config.toml
num_key_value_heads = 5
init = "uniform"
init_std_up = 0.0158
init_std_down = 0.00176
final_lr_fraction = 0.0
max_seq_len = 2048
dataset = "wikipedia_en"
Each number is 128 + 24 x the weight over its row's rms, rounded and kept within 0 to 255. Layers, rows and columns count from 0. Numbers have three digits each. The size before them is the row's rms in percent of the matrix's.

# layer 3 MLP down (transposed), 2560x640, rms 0.0366, rows 558-644, columns 480-559
104:125122117138175127140089143119162146148115138091089125148104133143092092130127131133193118172128119091132126104146122167123132153144127111143128127145098160124162138125110078146138133142123157139147098098093135146156138152169119112132180107
100:123151123110126100124169105114132138084091087139144112155124118119080147150142152128122121089145134115092154122136115183144136140148110137148096135115170143133113163125129110114120115049151116180144137129152109114164137126152137116123152153
108:111156122142108152106115138130150144137124124128155139116096106097116103146154172125072151056076171149132106128154102075132109139126117099071128175178127162098095069104166086128173147093138163148142124158131105106138097133122171132116147097
101:115114124099146141134142119129079080128099151156132157116113138123108130152124088146139139106165130169123126148108135133145095124136107164131114107137150112125171108162125098134114149113178076118136139162166132158128148077078122153118156113
103:073134149138138115096157126154117112136155137139161084153106138146133081136110099121119132132121115154104106092129128116103134136092148177144166115120148125120152139095118103094125190100162129129113161117122129138149150154096084119137093103
106:120129118104079175121099144123164102135116138148127154147146112168130092111129126181113105113152121178126156106131116121120154160084191160145147148139106134170139105120163076175131118097138142123136134124105124132162122097137136103138148153
093:138117116125152143106131147121141114145149143117135096119132142152135122139118134143193110127090134116112148112107097147142115123146118116111109134153132108146136086091181096116155143131115169096118133112142110110113115146145156071126171088
101:126138100086116161078155100085146134115096141162154089090128113097115109123113156157135118111083092155121119135152148130137145149171088142146112124127146133108149146122142146107104117098088145143107116149146039130122090147179087112126057102
093:101146129127123082118084082096168167116110109127144133108107160089161129158134134190160190114106097096104093146104130141121125118126158157145112140128141155146111107109121119125158152153085105135150134146114120130131139152135163114147117132
089:142155149139129097159129146127137101055125136159140130109147137121125093098154104065156137155135149172184066109107114143150122097137148099168158150144171157151122135125132155144114103124076103146119132117135123142179110121128153147140108088
101:159112162132101092087101154107126131123112097102122123125136175101122147134156141149166119143155091128161130124089132110105111149131115114065144155162122113115148106134145110146130147170154151147142129109125089139113125144139111154120168139
093:149080108134113135150128157114147130082139153096115140091125162119116117122129135105113124153110146127136103150113106139089153111126113112104108152130095096111147110154132163144113103118110129132115145105132118095092174117140125112149145150
104:171111101101182104149117121139145167103160128206133182128102148114135108138110135121095105167170129176132156168155091130128122110103168129179161117140130145123145142073124077125126117129111111130153126112151098116139124141081098129134144102
105:127120113124091131139140130139111121132147172089168141175141142157113155109157120123100120139147120109143148144079094146166131107133126087121132108118178108125113143116137148118102127116091159113134087116102142173108134113180127190111137138
097:110138147104155139183157133112107116149119104111129153106132115115143081098132175132091129146078161130135135145144109095140133110071123152109143121127166130131155091127154078119117143121131090124153080120114118184147089120177144126170110143
101:102193130175156130168120118148129157149120135108115136153127139109132113168158154119143172156108178108121147141099119101107116107158115153133090146111129113147127144125134128119076157114126142086108118113099167148107136151073156142142110127
103:122153148119108105090115106127162144163117123140110137125126142150140127126136099088158145124057140131129105134140111142113142091064142183120140157109124142133104105150136107147162076122177136140173117172127089094058154140128128114078133100
091:137174118091084149152141140109114104150110143120111118134119118156135115131146068104166150143133110126125139144124158135156134132155132153121133148148133136120114079118111145140113152145111122174107154138106142142140183092138145116060125152
117:164087071089116135167136135096071130097138134149126137104141086122087139123132167138142097099139115139079187102142160153189143128107093094123120129148131103126099191106147096137100119192103176147155118124105082121130145110130156116124160116
106:177082079129107135119170115113131080114120138140098089119151135108150158148149117137142120117133127121159157075160119131098072158112134129145140151112103097127131130123141071146133102135142127172118166118136166105136124077148091112129116146
090:128144086138124164203087155122116073083122104169099093102086110091107130123132150073132161090097111125102097137147182091113167178108125137151125137148110113153168149110115110122176085048148127140148151149133103111140138169167127124108155137
110:096102115134125130149099118130082116107094151121133158142133120163125132105145149174126092135155144148137179148081088142147105135057158104128180114122136145114135162155126123099150111088142112108106105171135117145140117154146146135115140168
096:114140134137143142118113130145136106140137131188116124134168142121138151134127144121131136117152151159141114144126116128139140126078125203162115169126141113126162141131113091088111114117133134136093130125109130138117133190109091126122103139
095:115146121156139134093164121109075158067112125150123139113127145115125107123133149153103103156139151131141112133143108157170150119115125110147133142173136156112144126114159107128119128081137110130159118086157124099182173139137105127111139128
092:113139110115100123147127129102137169149114097139115151134104143121130102122104120149103147128137124132062156134155133098137106111117151085120121109102144099114104132160138138112134144198128172150110139137098140150173147135148195130118140105
108:119109121119102133160177131153117095138114106110106139161119123119147119162145120166128095129124171109113142102120113141154147109163124154135137135143131142131102158094145155084108138128162106134149132171150130124094066139116138098176138156
097:113123126109133143085103138125116136108136182094112146117125129145138142155144146128120129078122082089116141115132100175128134114123133111118151144181134148179083089149110142180139099130113132145105163126147124116120106122110148085142123157
104:139162119143079101132177097157139161155095072126168148101106132099150127103123116104099134116102076081154112094120136124093109080098129103112146127094087097155133077138141122111176104105174188162113112154129084081117130127116177196111130132
100:133137112159154179137152116133142128171129115115138128156121157114114132143149133144158146138071094126121111102122099158108089115156128111118113145138174116154159103100132168109106145118101156145122110116130094143163114130132177107107133122
110:109131128139103159140094093182190092134156169134089113168150099163134038127112135097120101129164137088133158141138129138118131085150142146163149091115117104156146128118098102121107132121174116117176160143125138102134131074093137136158147133
094:102092133084140121126122087149097073176146127113143167118107082112126146158110133130130168082124157110098129115123114117145115151104135125120129096097114164134115102098113099137148146157095143152138131095116136153112116154129153150114144126
094:110149158121100136091178080174119115102144120091145105097121128112108166151110133093167130123121126150116136108151106135158082148162135163129121099139148110124069139117145080176091127150186128157120106125161095136106131127130130127136127107
106:127052137087125118126100162119111104159120081128118124116136091109158107148158148088115151119181147119133129146158120097121126120102155125147142094116162127160137123144144112121095126159117151117149125110106163142138083142109127109142095130
096:080133101108146104104123131117122171140129169158153118107140128160133114172133151172135106134117086126086142147069142098147120201124111151123131100143162103112118128086116153107127070097120176114117145166133120146120178154119115102130115134
096:124124188146144067129104144084150115119131157107133100126141161065115161132152102155130121131147099185101119144125137136146125155127126127148168168111168086124110132117160126140134131132111130156147117144145134114132108116147151131101147143
104:108125123113096125137126107116146154128144141133132144140102136112140134152147128102069141136083108126115106124168127135136175154171130119115125085091113113126145107145153076095117137145185116102130135097098142124098132121151096129126149153
098:111165112137125127119151108101152104130152105107139131097148174104103077129117104108109123121116128142134101144093154099141115139122121096085123141162139097103108116070130126130107133157143149102146115138165149131129155127136157100108165145
094:135137147083164122134145127091085092095123064146144144141087113140120104101112113171145096134110184120068110120141137147119118140131155169177159157138111107102120099161105149120114117077086153133161139156145144130134132124163131124110097101
105:140132158136120158128123118159159141102110117138131145118146145152133108126141144124166111156155178132184117124115104094167133146110151166150095144165125121093126090111077110108109107114102116130117156110137160168095132116083149177115118120
092:134147128088095138175092099110097107105133116135135159147168071158148107123108150117116133143129157129120155133129090152127122131069164119128134119121083145131195106137121162154132082118133068158128143131090152117174110114158183112139135100
089:105144155114101131167127140158163106148121115125097130111091132145105084120096155146167124131109112186142133134108116093144118173084129118114160127152177106152129141139121132144096103129129118138126127117078131108165074116130125152099150125
087:167085117124121164102137134120093130158138107163151135152095103139092105168128141116119145063133050146123130160137136131121140107166152142143153164154165146116132150124134130117160126177137176138148127142151125145097149136085127116109155141
101:101144104113143120151130099112110103124158125121175163095182131143141122116120137155137154091125120139112163161160148128104177110108105105184106123136145083175094091113144169079113086131092158147127162152169134123097149129125145135105102135
104:115106110153122132098163132135151106176131126101171127091073119114160125127133111156130121100139105103154139144126110111131150128141124122140152112081114153117107165131172097114122114149175161121079133162139095114165138179114108103143136145
096:137113139160113135114154105177100152178085124119098110126127120127145090121099130180123106115147182132090145123124138129115143147065188160127129106105124140113130117150106068130125150178128149158151135095114112128134126123157131129117136091
093:131130140110103166170084150108110122109095126146123142143115133109117140128123122130109132085102079148068151161134094097132112132108134121123092130123118103126166128097140143125138129140098135122112128088133120131114118141117132140126127066
097:111151106103142094116110137127114151161135111121107101166106117129159141126126133161137141103116114098121146141153147118080135157124105107119127139122099154162168117113129112149180141155157105113120155162140132106133143095097178118097104138
099:155124122169134114188160087156125069125129145133155155117086116100164140168111127169132099146096122185098109131141135128151105134117113178110119131165135163076109152145170103146113122117135164125107135100131126113115145140142148119168161116
100:121130162128123138164137150195125134105124114124094157131142156127117125101099136087146137122132118112124134153129135103138148124154134105126115126151120106109149098127118106171106152140121156136095107151128100060111150088132139146112133068
104:106145107135106132116138105130144125167141103107097089096150083105123178120179124140143106136153131154117127152138153165145106190135187163154098143150112127104158120124135146105160141099140115116127178151140173124086127111117108180140118140
100:094114161155193107133118109133126116134145069105101147154150156156115132152103108124143125103141183148153141150144133093164120103122112206122114137160154161148180138111141145110123097139185116140160139142152138155158115129134119106124129131
114:139130110146119098145150112126169144128150136136189082130120086142126137131139103169147115087081120125133143130141143107145126130133172108122175170136163110123156097149126118113154183135107160075114122149130114167125117123118125134147150140
096:115079112139103180148134128141123160105104127134128118105119117135128106128158105145114108145109074121065154118114150126169118153119157143189133110154163122145134103112177125097157136167129149149072177091126151090107162152149120153107160123
099:133093090115145161139100114133118098135139128084098083094092126118098109118151132135151136090121144138132122136131108100132142132089157102111129116135155162096086103119141099110141120142138115139109113134096118131132097110106156100094118118
098:137121162099163139115159130128129126164128109154098145148106133127069114136135104135193165119123100115097154138113113111163113157166141117168132072136119110119134180109090114099119149147105074173105116140119163107144182126149117157108135164
096:161120124116138138123140128164168144135155138138118128116160138131160084126129089084134119128142213101107144086137115152139146144117177135147143103094110075160179131118152088107114143138121088111121145083112118138115127134157137107144150135
099:147139124116155170126099102108140117093146147119135118132155117129085117143113136131138143130151119138148122146127163110144123115157155158087088135133085121128119109122138099133113132103121147150135157126125146100092133100128093118108088147
092:132178111149124187163122112120121151102147134153093122133179123164134128076145124135102146135096152151140087107104090141145145121104138160130080113161110152137098091130172169173102109098158127142097110146118133123105193134173095140138132092
105:147157116136176165141107090080150111074128118170111143131141123142115140100123136094156116106131131142094155151141122120148169113116134138138142141170111150146135157145163130123172130106140137192154148112151111112121106110135107101109157146
103:115149166118122087130165137169176087151123098103110140154148111166151119109145112159165105132120138108162131121174147156146117093153125175132098096062180138099118133144138156141126139132130093094122167154080123117133103119115081119144125121
108:128118125122142112116170117108154152165147119142134131103113175123111119158162170082125110125136128134085139118157177143114129159128141101112130119145129126113113118140185140157149149098153126131124142120111139152133125078142140149119075136
118:178155120076118140092109114128158114131128167132144150112098120185127138132110106102124139154147148160133067108114145098157104128133115125128144092155127123146130131140110158162086129149143155088118142108138156138173111108122096137157129115
103:101128129096144158111145120134145157108133100160125094127119112140110143107109084133125097185137127145121126137110137133163131156176106142112110103126101103122095126088075088166107115116135127038135143088140113108101140131107173121151129176
092:113112113162104085154138120174114121134107122124113111122144107104122140131090093060142186063128115145153088085153158123119121107155104123127086096115200195147102117109147155126130134175121161151111133158119110150108091139175120126152165118
092:113127128141131143086172118140110124147081124159129159164151120126114139148080128158097136120100141090155137173139121167071133143158104117120115140167130158148088151118106130099130131128149140137086094129106143127109122121160162136134154153
104:124099139119160149110165171132147086140130173143109136162114109135126156116157097150131121090101162123153119135122189126105060158147139130159120096086098133178110172116116115128129137114143147095125133143153137151148157108138109134140146137
102:143170146127088141134100127115101126165093114136130118127140104154182150113119172154101138074114166119152130139161116102123140147103129090083172116142128129151138090106121079128137094118125108091137125136152144132135142140116156119110087165
100:140115133083149149113104139139091113140162122119134098112138093134139118125146070139180131100126150110163124122102131117126175117176132096171082140125134122155148140151106135163105154134156104127132153166104155126137121151131112150159114078
103:123081092128161159127111094102117128162135107131124161088147142119124124152124108144102135122127144136149141141108143100116157120127151108117145091102153148137112165079091102126147171125155141151123110122114125146119142147107140114180130139
091:124090118134118112141043158148179139126125096114095140149122111187121176119131103133148076147128129119098130106135122123129099089113089173128143132131090126082064133101116154139125096117087168141121075136125129120093166113096134122133095139
100:115102122147134125099097124166112123144161143146137109128113141138148156184144107099124132148127168121147117114095148123112136114123133127144147153148135072102112114078122138102067130154121132141087112135144116193069111154132082114114098101
101:140142117119116088151130122136127168098164153137150166151147084130116119130092102138100153109161072121162133110131107123114119154066136108143154144155153125100164139110105119072179108139127125098081139124130128112098123154160122126159104083
099:130088177132131172121055155118136108134138133151150101120152118124096142141180142149137140150121137092137121118130111157136147134139077122070113145134149123127127135145123114155114100143104124103110142117151144141129110123172115139071149143
095:111112099141080138104110125142162146136119155140110106126141087102156123127074158176146128113101104162128106131138160132135141143148150120166107130103140069148119132143133119107129122103151099116160154191183134141110101153193122131149138099
096:136174147140131133114152130101186138136154158140116090128103139117108103124115078118135143122143149191140101103075110105171105122138076142110124162136123139073098147072106078139137113117108128136108146111096138099127146133133159085126119089
087:159113127106117128132127150155164168108155147141138086130118152115125095115119069088109125102123091127073142121112123062168163130129125129105125119095131143110144112120123148141156148083141177131123130147120154140146171090137124142129115104
095:121129114100149111160105101184172110127172178129137137098147132155131136156113104112172107165126127140142089111112127125176130097144172126157122148156082118086141078101161160124096102093102120103101137110157137157147142098162092129134169126
103:086169110120092094120141142118157131138096129111131135118091115122159100175140141132119120140098143183072138111130128133101128110137111111110110099144131135146132118133150106144117115130141134177131109128100123097132078097101134089119111147
107:168151098136172128134129119193112146144143086169130140088142100146129099142114151112141121104163145160154125135101103164134133145122123091170165125156152138155132134111175155135134140093116159150127113162124132102128160126122123123133123103
103:113131131110117129158116122128177112128143107117157137124174169103097140155117116158159123132152112130122100099119163156165142157087096141133152151147132102125134115094110167150131172133138127150098119138135166143098173090120146105144128138
110:161114149156159104117148170127160133167128111128156125151144096141132152137120122125155132142104135129160141158108082119168145136137112110153106157137116169145123089130129131114109164149121170130158154149145105149096142138098091123139191143
113:115145080151138139132099102166150178097139155138127124156123100103128091112170131155079142121145091160149143152136116109139154183138196116123125126193123113177135106156104117130116146117126090135159146106159137140168142115155124121120137118
106:076149145098152125120173124136113078137146140162154125146140138135132107133152106152165114124113151132133137133161128119121064144115102129140135111134160144150172169108072114153115121118103086122101174144133130130166136151145099102134056118
087:117119144089139110154122122121120110111106113197089170131113131126104103112151159139109153106098121090057159166141135159135148129059188168144098126071162127100131099158110147134101145113118091126156146120114122110108106100164107161097127121
102:120124060120135148170166142156117170116090147124123137091120149141144125107099149154176128143088145130102089137118128107151178142119143112145154112138112110088135141126153096113148141120136113133100141139109117160085133125137174130140149113
092:117142100156135152110163171156138153159119159175098171114156104152108106162136146093165133114113164160126138138126121143150163122145120118134158127107149130129049147120149141092107096126129169123167111111116110155156126093109133140145178148
104:117104127139128143150093127123159115101140122135138131169148145133141143137126130127116136143090177078111184129125128137172133133107143123112146132140134124174126115111118101139120106122115113143130101118123096149127136149130125134143118125
# layer 3 MLP up, 2560x640, rms 0.0416, rows 559-644, columns 480-559
098:113138113100106081101112134116136135173145155137128124150145141151121091136142130104157154150120116099116117135103100146144132102126096107124149080108110095143090180166096139111176164142076112142100067109120097130129112113148149123125076121
105:147116102175160115120115120134114145139125124123146112137155141124167090190125125116116105143149128120132093109111106106118100102108123102127141145105134096151094128126133122165102163099154171158119074138146145109145136123115147108149133083
100:115127124158119128139123149131128116129150162151165153118147154124155123153106037074093117122166102105132111112170122123159098111134122135159103143150130085092151126126114138143143133125126153115126087153097111118116127099109128135150116107
108:117125171144133139123125121084099196107130141149104140108097111122085167110160126145158084122089133124128077111141093111105138129113097148144157148113126116075137113127140127130103173110156149120139142146120116096128137128093154131147099128
102:157108104137154155148134155141148163136140123122150139162162116135108166135115134163141112132167100113115150154117121119141109124116112114144172164092123101103110135138114137152126149125127128125090151149164170150166090120146141135104090122
090:136151100144136127150097141134121122164145156138113124117126082159119131128101166111080168115185074155168114137097175134119099060123144117126147081122134094135148120101157163106141105151080119085112148133129169140158099117105094089163081125
101:163121133174125127111139155099114106129132126131168159145124156154185102100135162096114153183112100135120131139107159125117135150140122133092161077153112159108128122093149127112113106137109108118120140136111134102112110144085157060109103143
096:138146117082155140135095183129133112170138149157114139200106131116090104125125134122092157158129165161131102122122117130144100120102094140110169128094116087110117120103136177106119109181091115094144133115149125113141112118120195086133131135
090:124121118124114112097133140122105121184119154125130134092097154133090114114106120155133173123158161055138103121105118169113150117142120114119147098138098096125142091151111122121143120162136174156121162114176147168149124119122098129127144148
098:153116111143125099155121171072150170143156137124071099128156123123091106108143124110137143117096116089123117100107078148132123148120142104155153107135101074163121123098125110091140121185128160139086150130157075112143122165184091110171150105
089:103142117149136121109124151097163161107121141093106123129142150124142071083163124103189119116150143153181106087133126097115148127078144115152115131113148129118153091135142119162128166126109127139122132145114139155104086119113118142157167110
106:161130153146120171104108135127136142140124167089153136142128168089117139115130101112153148143086128108149149156137129170095138124137150086130159164105099163148163118129085116142167117189103108146124135111105102128094177089151103088110103142
105:137171118113104123093150127117159104159137128158126077136131123093114127132110131098131102136122102128153149171124114132125116103150141122101151095110105120116116145114105150101135105140127185135128098107161183148114151098094079124120131115
097:139128109144130174148112071104125162076150109095164143116143111138095082089118157118102091135149177162130134141126121105127148084136128118114106137082124132122151126169130131177133137141110088164129112142091126156157139121161158138153102091
098:165132122129126132109147076090125119183130147140150150154142122102132101133126102124152213105135143111117103116125129132094092108107139118114159147105115143152115128167144145080124080093116132111137078081169134118135118128144143119109131109
104:144088200177156127135144074143161121108147137140135108168159130116146124079132083057127103168125106161142149138138175134095086108126158121168122127142121130158153099145089125150114158141120150154115132170147094108115139125107089101154127110
091:132081132155172139111103140107139141116142161116133080116116167134139110075133110118136073119127092158148154108113084124115103117111180123130128179144135129127159071171147147141125129132112127103089132127124112153135089132065149136137102117
116:154123102192136128093120125119102141163145182149140097154148110130139114156133098142191121112125140123092136102115159115108119137122115095164119100087137129108136178148130103138108087135106150116159118115149092142119102142174128123116169121
106:135102110107126097088101124110151141179105184163115080136179120090152142120114086108057128141132121133106134117105122111148112078160149110086143142128131122120115098099144115141126129117112140104108138148134113124124148146139141117150105122
090:126126175138090142102133104152138083150131141139129141111112155119126136148132127151107117142128140114122124127115131112147095130138100128099118128112096087170082104121104110109133122180126124109116128093135154137087141140107134109154110127
112:145136151131152178145100104114118155162124171115118127185103154096186108085093088091137094083129116142151136109117082117119156100114132123120153153157123106125122075151131145111156140173121122132123143123137132137166147078127120097080095081
100:149129137130152110122112117112142148138120146097135131192132146122093141115109169182109099123136105108124104158121082098090102116140078119146144125091101094143134082108076142142148138146092083133112132126115134123115109097174143139093087146
096:134096148124135114132150091100114147155125139130142132147067174110104161169126126164137117109156150095109165123128082134125113105096085115112113144106144098140100073143081129114123109118089173122141112127093099096132131121126187141097132147
098:126129135129146120099139138111119129149125110112197154133162127108127121125139145127072165087120148153091107122148113151150169106110133101149151124177142112129101081092081123095157171109143117170161139112105129082137140121137130138133140083
112:135138144165139150152123121150135141090115143102122141167113132114126150129152141144131130089139146150128135129143146169126118109145127097158141125114139153149103140145168127164167153126127156136114123156132154130094130066182095090172129099
097:149138121109146104114147133092125144121162141079131145103145143142096152104111162157154158166130144125146102085093104156144136097092120150144140157120168143075149112122099178153131112142101122158127152146141129112154096102080119117139198126
110:109135109098145112126096110133115094090136105123154131117095134126070123091151108107172113155147115091120142134094136159160148110108132112139144100127081139175124106139093160136116116155148133147080118142117084098138114154169104141094140106
100:134184130159173137154152120132138136123108152100134106119101164143135085131109134135135119098113124130102126158152081091115159134135133105155162116105123139148114108129109121083125130194118147148119151146090132149151132092134150131164121096
112:136099125146122138146080122119096109167119140109107150162137129124119135099142124081121161132149119123145124063112133089137128129105128118069168134140099140170111138169084135096149104132139126103136156121120115147135122161122126133142144130
092:107112153133082147150121112141099178107111155153209135111096110116127122102118138111123120155192152175150138120113133110165129148095112121120123155155125113165140135177142122132130147161146159134115108088117092114119140084151148111079129082
094:118117172132139172099098118130131136123150170088155140131177137102171170105105132132097111126131133123132091126172133086099162157086179120137096139153132115205175122114121141173142100158116104164150124155131155101151107085133169110100103096
107:157099161129134118153115108107146134139168125147149131110090142108130117170040129135131158092113122135138128132159068135137115089126147107146149132106130115128127121121128120138110129119132135153155139082149134093141130116125135127115133086
098:142106115153129135125100123117155102090144163089150112159124132136106124148131128109125121095089137132106109103173083108102130176112143109159127177127107116128162136107129118127119104132148128129139142140174134119104117154145048127127133111
091:125135107134116135157156112106101151153113127148108074117136105118112126065154136140115133173131090175139151145108140116143129118143128138136151109114167156142131100135113135137107105143143157129142096159106124153144111116104149165106141114
102:126122131124096068141118102133113105120126141108126146171144132106145148118134101136139150125108116153141127082166160152145146129108086087141152145107128085118100111141153125116145157118153151168109125139094195188147133102178131108127094118
095:163094115132172164097106121138128115168125175151106114151104171106106127137114122100088143129098111116126105117100126164102108123128171115142095092138122135123128101112100146074148127167108068134086115108129078143139128143147158090084114113
090:122115133116157111135137116123159142151126120152113119098125103093136149120127126135168144128140123148162125081121120122125090107180165125118146096128102087102112094150085136104169128197122111171099082102137143090131113083144107162125088129
101:137105146084112126121142131077100140131174128106131095120160137148112120131105079090147103138125112165124109119128137092153120103111137108139114151119106113092113120135117132120150130142133122134111117130156137096115143131079161108147110100
090:118155163122134113068106130111157123114117099107171143130096098127124176103092170127139159134173126140094108079089104144084125138137119111164143116160104135136143123119153134106112131172107111141140132155114157144126108117137142135141098142
091:105164160125116161092136142135172173149153145083152121156136122131091144129119127138111127152141132137116159189068138169098111143128133127109140095088097149137150149156117110175133127147100157132093114143119076107111117111144131138159145115
086:161141135140155125110111096071094140122085130100099089101169123142141108127140131121142114117158086091152121095138139115138129122106133125112145163101146110141106153155156163131117128118145107116125135149104088121103134128145091119134133134
100:126137125115097150107057126139118171141117113145128130119175143099130121097109121114128084107152074101172135144117160153105154148098140114148159167116146147142126095148117108110163078119135118118156131097132086157148103113110094052096124148
104:177099155155110090112136130132099163138123176107128103161101153137130151114150100137089116101121152147147132114114100145123121126087125118134110142165091111123143090147142144086142144110139153114086143102095139137142149119128128132151102115
097:144143132106132129155132153111121145125102149090132111142140159104129112092101149171106168105134144160121103167124126147079091109137112092123129118157105107078153133137093131152142135128110137095130127147113119097135093097083132118087075131
094:139101135143126154071118147103137101170072168148138121120107127091156074131138161138083156145118124165133123182146128119129121114144146128104115143127108127123109094103165141068089112156121097121161127129123149174131148130150108083117118146
094:165139145122121132122095120073080144096138163136091142188116153150123114150076118131145094158145123155169140118096141137090128104065167134084130132119145129154122123140141134151129114171116145110132158119120100092122136165101149134095113130
098:145158140147168130125151158124096121129117147123178126122147111132111126112129145155121101153119122153155149146167153146161099142153111105150135095128109071115104130152144134100142133129104126143083157127144091063145178123151130083101108132
099:125146175116126103111110156135141149148137107113133114135133111116105138105166140117101130099112147106094138090119114133105059164184104112091141118150086152134073077147179120164140125169095137145114101178112100111188157099148146088107114111
102:157105179115139114128132104135103150136105154148159087122072157111128158121153168134113108122173130125114100146139134133113096165154123130120165126149137117129158104144146162127129070127120127100129130110101147097148114100184117123163085065
103:124134117138138141095125114140148129095089136113148142137102133140115100102144111166132140094121141097053112128093124117109111164169143115111141090149084147125124119086121115141141111168118115111145141127158112132128155108155099095152121150
115:130141129134089120162131129133156130087114138108155098141118150083134101150180124112076129118103111100127115155100132117080131092131118118100184138110112123162064105099173119104173143168088106128159120127142156133124154098204107083127176131
100:153140150143108145122097170131124124119104164132148116177096148121107129108127133146113133131114128166161122133117106110143114169152136111119145152098114139122129148100157133110109127154160108133091147109158084127094129145141131138119158114
094:116105165109123134114098118098087157175076115156104102158085078089107156148114144127150099133159100106128157137128119124110095136113094149123139148154090123105117154177124130148145119132105135153114139116170131140149104108107105129141109098
096:147108186138124176128160117137118157120133147079146116138088098157124115127108122143153111125114079133124125123112128108129097162105133128139128133121156107116088135165136126180122151127108154113134136127108156137157142088168114095119127130
099:154133135120126115175139167134039121116139103141143093191148138135161125141147095152162138168180150126169106152119112117132108144133120111120178112157110151123096155204122113111158157112133109141103118118149095066093115095145132058125140073
099:106098121127108086129131157092110139127143128121154086114148144121120087121127114131062137138122147098100105123153101121113139115107177113154081116060083147131154116146078141135189141156110095160124112146109116151194147139088154110107114133
087:125078137119127099101194138098156140126125113120168120140145117077139091111094162145094110123152152058108132111082128131111123137151155086105116132058135131109096141126106139142127177132119131138152144162124125129137109139153114140117136160
104:154173162119104125117099106138200164119102170107127123159129115136127127109135126119126145102148110105109150103078112126121106148106117125142116154140099161107086087125148145104154110159135079115126141108177128104160164107145100075145087081
101:151173126121119060167105188110112123094145144114129162151147174137090147134124126103102147118142115147127140108120110145134099110117121118090082106123124122128132109101142136147148131062104156172115153088095153126167137133092115140164090178
106:161100135126131113156204135132192167091076102112170083151120184165136103137104121133178165124129111119130158138141150161131100124105127129161109102137133097152136133110126108108146112161107156149131132098084128117124095095079135110139125079
120:133093130132105100117118135135142063122119148138146115128150117111152157113148123118158118133118144130181081114138122138130134130106109126090107129162161102092115148137120163116147100113109091115107121120137110106150099081122079097139139100
103:134118183109096143176102149136111165139117143124140122130127123114077137115129094117173135104124131157103117147105145137104139127132139128107096119088115100131142114120086127101126097136097141142164109109104125100162109167103168144108122098
088:133160146116106191147076170096074115115134181127165087128144139122108113120110113162114132183133108128123160135136130160146151123152165118137107128159122108125163143143116123083130117087125141128134095070135137123147131145134159121107131146
093:131159161157111163124115167102167143119099133137108127125085145092125117151144063129106134126106121123086161111123087135105105119147092114135103113086128074150097117150124098133133116165084110114120131124108130147142134107120144121138161123
104:136131117120117103155118122122116127125122123145105141115151142104141142115174142097112134129112114136151153092128134152081105148116121111103127106102114105201098149130093127113117159135128119116107150119070132126127127108117096129139167152
103:144082122107131170119096088108140153146133156143117135178174120154113129101147126125106120134111070103102092129088103161140120152112120104142138092156109145134121111103103174155137131127069111144147102054098143131098167126147172121128099108
102:127116131144136110151127084144141121115136109115125122144103142122129085096112117094148139096130131150104127098114135124139133123146134129142111095183122144118132142160137140140106139142070086149137119148173162114130084111158140110149092083
109:128156131126112108151157098095121143120065133151139108135119109121103122163133110126160110128106095122097149102134113151121115117144173103135116122065098138127133109112174133091172114101116140120140120137124100124092129077097115115136137093
088:116136159130168090145097142090130112079163130111133097133081141130113109126188138146154083138124115160143112144123121140135136101105098107115080133112122119113137107117144109146109154143096111127091112110217141141143140111103097154099100096
104:106157126132154102148164178091131109118141161137160113132107143118132124145070102130087146174144103110123118102095111153076092083115108101115070143150117157130113141098113171150137163127121132143121132083123138130189159136124110142144081120
103:119134127167142120101105114116130138157071151132081108177118133106132123118125091144107141119148126103104117149134058141101153140145127148141126133110129149129147116136131123093108173118081113130124103146139131078123159130103139128167140146
098:115098129145127131120059127118104163135134154157153099137130113126093141121117142106088108092176111124091108113087077102177104073150143074128114149138155091139117117123117119126119130092120096126141152085136131165148122092147111118103145099
101:135159113122170151097110101106111140091120152094121127141098094054120124109131146118154109086120163142119081122142103109109123169129134132109108146157136099063143130146092146148151196124096167132132115114154153113141155187107080096100137137
092:144119113112137122121143141132159111171111209152118113179098151173080142157119102156112140122126127052136134103078106092116132106131170125149161146178134116120117140142109128057078121120145134089090121127107090137166120143115150117125123120
088:118148102157133109152176162149123120128130125128126152137133116139120089096117142080127135096129128157192112173147085169133153125138149127142124157116106154130130108122083119102100141136131144161093092148136127156117117084167116142166126098
095:121098132148134108146079117102140109154159109104143146132130142120106121146158127132145144114124139133139129109114110113119145113096125119139127129126120121148097113160161135167140122170116093141170143089133129139173152147127130112117163137
109:136107136153153134114111156103162134105144157096121133125173121142160098143158121104140105136109112141151132110150136099102138113134119099139151127119122174145137102195153119154131142091102140153158132148090152148132093111090138091141103145
108:170116142131122121111113106086160137185131140135141121130135153155137131107122126093164114145153148078125146120113104144119071123149121110144141116097089139110111138139135124130135129168135104101130125139121146122172147109139095096132163163
105:111100148155115165119101114081075144129137145101093126105143151094150110147118137137084111127133114101140129079099127088099144144144142148138166114137103139154136110149162134124129150135084161165176138124130128140159140137127097101125121134
110:139151149124070155105087161093169173094102143122138112116100144105123156139122110129142138116133119141104152148103104116145105149075097120052102131085114148133131121138112149166124136133119160166133109144141136125132123123115169156143172150
124:160133166125164110115101132107115182113114142147154116152099106093142096135154124120106129158126084130144148141121112097098147162108135125137143139107129122162123125151123137128160137137080109143137099145114112143158113098111127091157140121
109:190145140107167149121144150088104108107078095143141145150138109106147130116116093142155132130166134141110126113098139123123138127123155124159165113134114109155125112109145131191122138145119125138144161126121137110145146074138100101135078121
087:142138145132131162149113095095164148133124227114121138151124154159150104132093161132117137166101166160105109187124123130131155120194144106112095166131146169117149107142119127135110107140110156151165140142115160126077137135133137149134122119
103:163150107114125137138111169142095135167156132093121123131134141131111139086123154087160100132082147101149110128122155072156076139083112117113111114122099134160119122122129142126190119135082111157128149112105069109139129104171109131100118134
098:144113154123171127108120147106119143128127155097139111140114120119091139150165134130181114096100124139132160120159144103113070121128057166120117117122099092138098092161143102124161152146109108111124189151125127115118129140141133161103133129
103:154152139171162157113130122125134155134137098148138077137093108097107151142095119144151148111155132140132098139082107110124102132124180117102120189098110115132151109151111137101149119129128150122067131143162128099133115099157121106138105087